{
  "hidden_size": 384,
  "num_attention_heads": 6,
  "vocab_size": 32768,
  "norm": "rmsnorm",
  "rope_theta": 1020.0,
  "init_std_down": 0.0105,
  "beta2": 0.98,
  "max_grad_norm": 2.0,
  "final_lr_fraction": 0.0,
  "doc_mask": true
}
Each number is 128 + 24 x the weight over its row's rms, rounded and kept within 0 to 255. Layers, rows and columns count from 0. Numbers have three digits each. The size before them is the row's rms in percent of the matrix's.

# layer 15 MLP down (transposed), 1536x384, rms 0.0458, rows 1069-1118, columns 192-255
095:124134104116140119120111110149124138081098144146168126184122101171107140124151118133154131095170084116154139122118140131129158121115125149159105170103116105102167160122152111111138121144158122
085:116153129110114121083150144130116083135127136137092152128130138160130102130100118149144081145144137096096161112141108121105133134138144082119135101135171130140164135133125150178125141126133152
083:109131154107116141124115120131114129130137138132122177145096142132131136121120123132108114116166109131136133122108118131109129107123148087200123134102111096107139141127107105138114116117119132
098:142111108098139176144114139123149150165147144126133142143166115131142111146154184144114105096118040160156145137105156073146128126112117137051124131123149126113102113110126154152089138129102135
112:108158124065101133090119169075154128150135139097146121153154106152130111172158139159114092118142120127134133145095167114160122163122080069164130118114097155167078145154034140093106103097108178
099:087121134131108154159148081104089186110160129133125143146100141154083126134120092143134124127148097095161121112105122188115142110106100118143143133148122082115119152121135134130176201107104142
104:066120169117141092094146113117102131110132143116118153119144093120170084147143137117122167107114137100145122075143112145136098114152112136139183130145122116119110085132127091124092120136134160
096:091170152125133081136131074151101132157126081127133131160100116098143112119146088133104110137148056166092130080105149156067094140098124131093113150119082156111116158119112102166096134140155116
109:131145152091107129130121124145122082162143174158120129136102134143113131154118090114133154120150084112125150161104142091121105141115118142125116098134142083144167145109102092149148141161142108
096:144154109128130148135107129160094142123094143119177088159107143097133151135128084164115130109128216159149180145150097140121135114150103143131151155103157150122163126133165084099130142123093117
103:127114106121109130065137053116174084098113134136130145084125126217123139148117138138127089120141195127122100084101154073141085112106111113112121156130146097120148163143089143117162133143112121
095:156132149117119142165081177159154114138120120117103153149154125153125126103131106126090085103109108093105119152058120155088127153171118166114147093109098152140075111134128173117144139149122138
106:145143097134099157109154102134116137129143143175092142118128107148140127151119133142128115108112118119128126145118142152076094109136142136145145099082131091109092092121122108089126160110131125
100:121146112125136164143134153112107062166113128110119146107170119116152126124110117119166135126126087124143150110130161116161107162199111117164073097125077181122115132115103149163124136120107136
097:149107112127151158097118173125082120094104113126163077104158134160090078164134110122145164083144067177157094162149121080137158100113136119141123151150099134096165203115109122085143126148123167
091:109147139166153145130115152125135113118096116085106129122128136158118135138122123112139145173137016117140125149134156140114123121154138145119147142076108122108081120122175156078117144113140132
093:066131114110114183151116164096135152131122110123112129104113082188167114166077136114104166166148039059122121127117141142112110171141125136098138177150134158096168135088185149176134107145167127
097:155103162130126119158139152151138088166119157137113093120085118072163115111137152153118098155142096124131176129107147113138109094158144151154152139154108073129111185088173103129144139110134144
102:163112114136125096164143145122111128134140118130131128115136127119115094134067111118141105147106107129129117080102102160119156135151156124146117098149084146115101128126135102122115141133132106
099:098141119126129078134142079126108124140173149140101112132159165158119130101111130110110155154117095121078120140105099132147118132155143135114120109176183139166126155096145142164117174141121140
102:074106191121129187130121115144150182144127123118110151127155129098153124113149131133114127107135172167128161092151095109114137156121154152191162138136124141114121124103121126135125116167168148
102:125112082091133125128104111142101117122123128106174173154130123170091124144166137111157124138134035087132127092115134111139103151121109091145124150129147147147182158132106146178202109136141115
091:115097158136165158150133142110165145178164141094126107176141154112105167107097130146099117141130142143137108173173120092123149205164133142120119114124113132128047102140139145111139139120110109
089:114159136133118132094116114140160087146109135141139132135169128128124071153158158105102138120126085103101116173105093128102132134126104137081148138144106154127126140087129192109129132115174141
130:122122149138139121148133134125128149131124169170121145137120160122146155134111135126148145125167121121139129135151136138139133127133117145141192132089119127087112159134125100129153185126144149
087:116145116209163087146161124092127154059102097105078161121141094088130142137165100119096121105123023121124128133185111140087160162139107149105123116139110120132154105174120134116131111131096101
103:119163146138116125098144159119138136099131148157113118102108137113146093131102153095202105149130084139134123134108118139142120038114122157150111124096137160141151134122116107130162139145112157
102:091095162110104138102123153116163187145125115143112096154130155165136120103125129156064159059134186140143128134115146124138111026117161104122107112149146129130120139153138100065128135106166124
091:144112146114138152106106133127141118140139100098131133093149140139168104135142142129101145124166107129116124144145158137113118140143103143130104112118122103132143100122122197124131108121103098
098:115105137082103125165118143112094133123154148081179112141116132166122106144135086096123088125084075109123111137114122127148167136153131166126141072115118134148129139104166140152160144115136126
108:133142127103085168142141084095165122126101115119128153140091147145123124154156158134084118150161197112125130130116133163135119069110138119110090090135131129156125132152127094151131086115152158
110:147118128136117155131148185095105110145148147151130140153135142155174106120124111147130167144124124125155119117131107114151102150129125137112148121132205109121141087140128112192116113125087100
096:118137154168125114133162096136147118140175146119167130107139128108092139138154060101138155142165108133145145129090153132137114113112129136121159154135077148123141145113172134122095107157170111
105:144126124103155123174137063115133128143163132106083130076115162106128127147143126124150094144099143139107120105116143101116108108112138123097129129117115148096115098114144149112095146144138152
101:143155146158100098103121140130117120075119120135134143116084140109114141063161092149106144103116165104115150127133111151141092139147132138129112075106123171082172141146125105136097111163086144
113:109126131112108149108135165119158117138115146174113079133109170154162148172130125090154073124100079131137162167144172131125138149105172111154132110115120130123134102078078124110114190096130108
110:126130150111138113136123120151120116162102133158130134120132171128166188113133108110139115097085100160141105106099133150136116126082119145111098105136112134145091151132132120165116189153125119
099:149145126186122110081118150169132123117139151142101151113156109113119107137102132132149080074085105082163123107150135130114153154179146155141113128120170163109139136136121153134115132124190158
092:156140111148117138128144123158109152145142140126133134147103093142127132120124140156121186098137110120138145139163118138120108131133148098154159125139154097138141121100148118115131120117096174
108:101142164103100116105129117103135151105126157141149128151151124145120176193161099114132165104131124131129148133121146107140145145072117131152129149115102100126160156135135173079118138143098133
086:125130142142137138083137114137095115126081096117113138110125145117118137185131114113106124098105148118143143138126137123082126136104107142103104135119140119123133127151154086152128099152125116
105:186111141137110119111130144094143106115128125144135128114151143100095133160122161110134103121137109177126098119172104172149079136087096095104085110161136139105154118103118111121115168195085157
093:134114138156114123181142170123131113104091104114088148098127106144156135145134119098101134118142120111110106068124170141143129133181126146122101120130143126134158069121107116149139118171139105
104:122128128135123115153106101095103164104121179126176132162106093157161111076094144133132131126118089095099129151099132102119132136131128119135147130160193142109123144134177109101125128133189135
083:143144146134148116144149079135159185114149131102142127133104106148169106137084106121075132110113000143106131113147122129110132143138109163114140142108156136112145118111129126139137145096106123
099:104100131133149102140128162159140122080139150134120101134118132086134116129149118108097158126181073153181094099152106122102152163123148145053147136112122130077118103120129136113143131113144146
097:154164100110171169182108133113110125153144086124144096140152124153171116144130157108151147123103178132126115100063137112154120153115094118115137145116132119107140167136086135125148133117106121
091:138138153119135136121150147119122119123129133112122149130130121101160101100173105126176158126120050133111133129133118172086137158124136150154104142133131146112115118127117110139093099099123153
106:080106120113154131100157136129118102146135154137093146145169130121096137092131144101159127111131091087117120117123116166132095160114138102087128064122139165136148152143069134168086131127149166
104:133127157111127140115106120107108102115134147122107073102152121120106129107142066127112113090096166157169141126102133146143105095094120150101126147132129106134082096156172126127134115114162150
# layer 15 MLP up, 1536x384, rms 0.052, rows 1070-1119, columns 192-255
093:151117111160143124119154144133115086068097098124079094148161148120103175140172165124160170168136144118145122157125143093105144149116114124167122119128114152138069119150111128117112168079134117
095:131178118152159139113119110092111122145103145138121144143168158108157110144113136099144165131135135103093118123171114087146127117131115107136138155126110146105125122103127156153164143116105165
105:157127105171126149068104096105084165109133133100138112072106132121140114160121143085146131156137151175115157135102133164149123088131131156104129156100136124156116073100088145157154125118106140
108:160095099102136114166117127131150136060121118164087133098130179164108146109141128114135137147125164117104129127154162102121140106110121124154126110163105155160081106092137146087139172109106147
093:140140120156131110133107128131142160177127106113110127143179111113105146098126137113146162124120108121142124122121106138126124137137144171122193137131128105141136112125138101120145129131106103
099:072115135111130122133135108100158098099122159104145157133152151143144205131142094093126118128106129112134121093123122105112136172113117129169116107093158171140108173133149102157129122129147139
101:134121142126142166076108132144107143143180157124091086160109139104152130133112157121143149130122139106142101130157123140113151115117176110116133140151109130159115077118110154099115055126116153
110:143194104112133166106094156110162133112096099110146117131124139153117093139098127124146101127090142132131143144109096171149107153164159134123116104114163142109126160129092133138148128122173058
105:137099117150111125171109132105147164105137131105125094157137154150141133120133156103123115120134153115112110124103124126121131141117183146152063101136127127126123127160118155135133156117088135
101:151158117143097133105164121117094126099162101143119143083162162090173117144112118099120131121145149128119127080126105152163151096156118118078115143140132124088108145176101108115134153123139154
103:126145090116128083100167112157115129143143115159169139161167125139082146149141150146081175109147143101118162154126126142154144090129145136093086133133174134123120105146114076119167090123115098
093:141154090114108129109095140149119130150090074116152118141153150175141129112162124141150146124122123101153145112174118115164126152173126119127131139115101144129140138152141161147141151130151136
105:170144133143126136144117152100145091103111113133125111167142116110122129119124098088120159115127130128164123116126131181082120155102184160107121085149124158123079109121124115144144092137104173
108:101087117143138141112146143146098125130141112100101132150142104106117149179159153137136138192131139109114105147140162092093132122152100099125117096138152158150076134134126130139094146104146061
092:138119100149123150142098136112138135118134120126150144182113096116152127145163121134105146099090144090119146170120156101093126132088149147157126104126127128142112106167156160103154148160149136
098:100170124122137164143108116117139138151128109154095123137130109211141156141108128095122113154166136121109097142155147117114068140154123125128107112102120134110118115123132140148124092151167119
100:149162137134122134103158094107131138152128139148134179120174135133090144185144140098139116127175140124105103130130062139129129157102097089141115134118161134120112115152110121139118175143129048
096:096118129148127148070121138109103115135116098146146141157133147118117118137166120132144141112145147109086188155138180118135088150092144060142105115146149128126112155130119107091160121154078140
092:100175150107116127130143158107148130152109076120153171116111146170134123165130150130164129116072131143149138142131094102103137107135153121169136146122104134176122113154114144124140123123076080
105:121072105152126116132135166119128127106130116128113112155109139111095115150101108136126142158103149156085100121133110156148138160085120137138151101193096137155130152129103112180154116114174127
116:141118118140140106101102099152087138148109117109158150102154134130065111175150172096128136154136130134138146139105170159139124108119085124157140103166136158133126146119100121131138111105136115
098:165146137137105124129092123152133117122157116166109109130140120151121169135145112129110162109145156120164159153110128112110084105174151125108144125152152151127101153113157104113156096160180102
096:110167120135115144082151151135149073113097118184122162121091172116106120140164145137120145103087131114139117145097125172117153106135121148144155114174163110169116139129114131160099126141154101
097:148135093113143160097122134144121118124135073128143112090170124179084160147114126140114112145137136127137134092135119118121106129098133134160103118109162148133111126156122156153143119116109109
098:121106097145104152116118109111130139125119133138121084100160131115148112095117142103146138117090132177214119139153162140160097117120172119170130124080190129145102135121092132090170130125115159
103:084135111137148162110129143063125168109115142137137157101120132105083128153143099089157161177153131131137122140094105180121118096128122128122143118121123109125151137071116143147120144144139117
102:130134098085125180144097155162145136070118125156114119124090147130142125142104207169132111147135156104138121109133096122154167102131116149145142122149179156151140143105097094163170154108129119
103:119119146114149134118156177149110132126114108103122130080116139103069138128122170168110103152141148063088100171126152134110124104137088098159117108189129161146087134174135164120127137134147093
098:111138123125124152127102111083146146155103142133115171139152112164083130138122182132125129141134141160113122114152138088117132186100150166130158102106156112140108092173150170140170118152144155
100:154134136120147146125108151113133144092150098154160141124131151091110145112157188168128119180168167146137096129107128157133132099118089145155133151162075105099101113116119136105127127137158143
110:153112181108132121133149102125099138044130117156139153132150159172145118139123145133095105117158138172100142090157108116146155159124187169118120085112158180147121094123122120109138141150119139
096:152084136105168133133187159148110147130137065091117162162147135080126114135124127143151144146083147103117129160170144100135110101157137148153121083138116156130124133121118143117123153135144095
104:175130129140125096140112127100108120121122089107149154095137167127156138138109111104139103121086148164115144139156151099149161107159115123079083110137145145039119140145142121067099119119138133
091:124108142117120121199106107121071147122106090120130091105167192139104133121154114094130109127123166130089157119132142146134120127095130121137100142113138122154113128177134111143120125164136107
105:134142173124123091093113129102123125143103051142154158131144125155094155130131118176110156135134148130143151159090124145134123169112122109097128131148141132104090102129137160107122120144153071
090:144127128161120117145151184086103135107123095116141129137167118112151161101105121144160141130121124096161137164116118160150114145140113110120167116136146164126137138099131159169136127122125131
096:180117074151143125129132124099131133092153127145146080181158132124122121143117146129112123161145145163137123131156118143114102105129147143109127118131151122089136145086148154104104134109127089
098:116140101076159140138116127082142089122151136126142111117096220133139129124152137104136117137146140116106145123149149117145109115171143145095071102101104144116130144155105140157094157134104137
096:115072139170145170123106168146168136160121105128117097126147135089137148162128118169144155145152142113168145074143156091082153139098157096146119108082141116150100126135099117088124098100130131
101:178111130116120165091079188092093150128132135096115162121092159125113116136089176113162128132103160126125160128112120120138121160103172149137131118159130152128114127133115170088114117099148136
100:104097157123134152093111132126154149140142083119148123134146130134112142184138176145156147169130138137094097147119165105130138092118118111121123104117165145141065090121123115162111162103147099
091:111126103134132145082114146057120143088105098131123183161138151125111152122132159135127149131075155148097134108136092115120102102091133101081156110092161160153132164080135111128093105137118126
102:128129128126155173145133136088074130128122121163151090127118117100119123123089144118102132116152127125131131142176115138171128121131102124112060141151122127151109115098096173116105169161149138
103:140106113131155106133099105072120119124112081153123133105141121120135147138149154130156162155111123089158143092139138134141118156157147103125131116135126121131127077117113156136133181113092104
105:142111146140136128172164144119149125132114104122127132116127166154119158104103076173135121138132133082119141125120130129125151163127134132073093100154131149115107096137095144116125114112120150
106:125154097139139141133147135147070126117109093164103135105114106137083089181135149096122102179106175112134159124137124125151087122132109148075147126153152130100095113158108174175174143178129118
107:130147112136122123110152119047141103117163141145097134137134121159113117129118143163143155131136150120102142153135151139118120138168138126144095088148080171087126099061135120129097150140125125
106:133132146110148107138110116131132138106100080118145187077159123157075133154149090132149073159134141162112115104151127153157160138120126112165108151157116151132104137156135150105121153161138118
100:137117132138145170117160112115104135128132141099147121155097108141118187127129138120118118129116145096098161122163107110109144120171124155152156116116120122133124075139129113085177142139150151
103:126141197156155098141100124109154117147113117102107128085117121148160177138134122089146071151121129090130143108166125182127125135133176126103104135161112161112145158135117123195108152134134150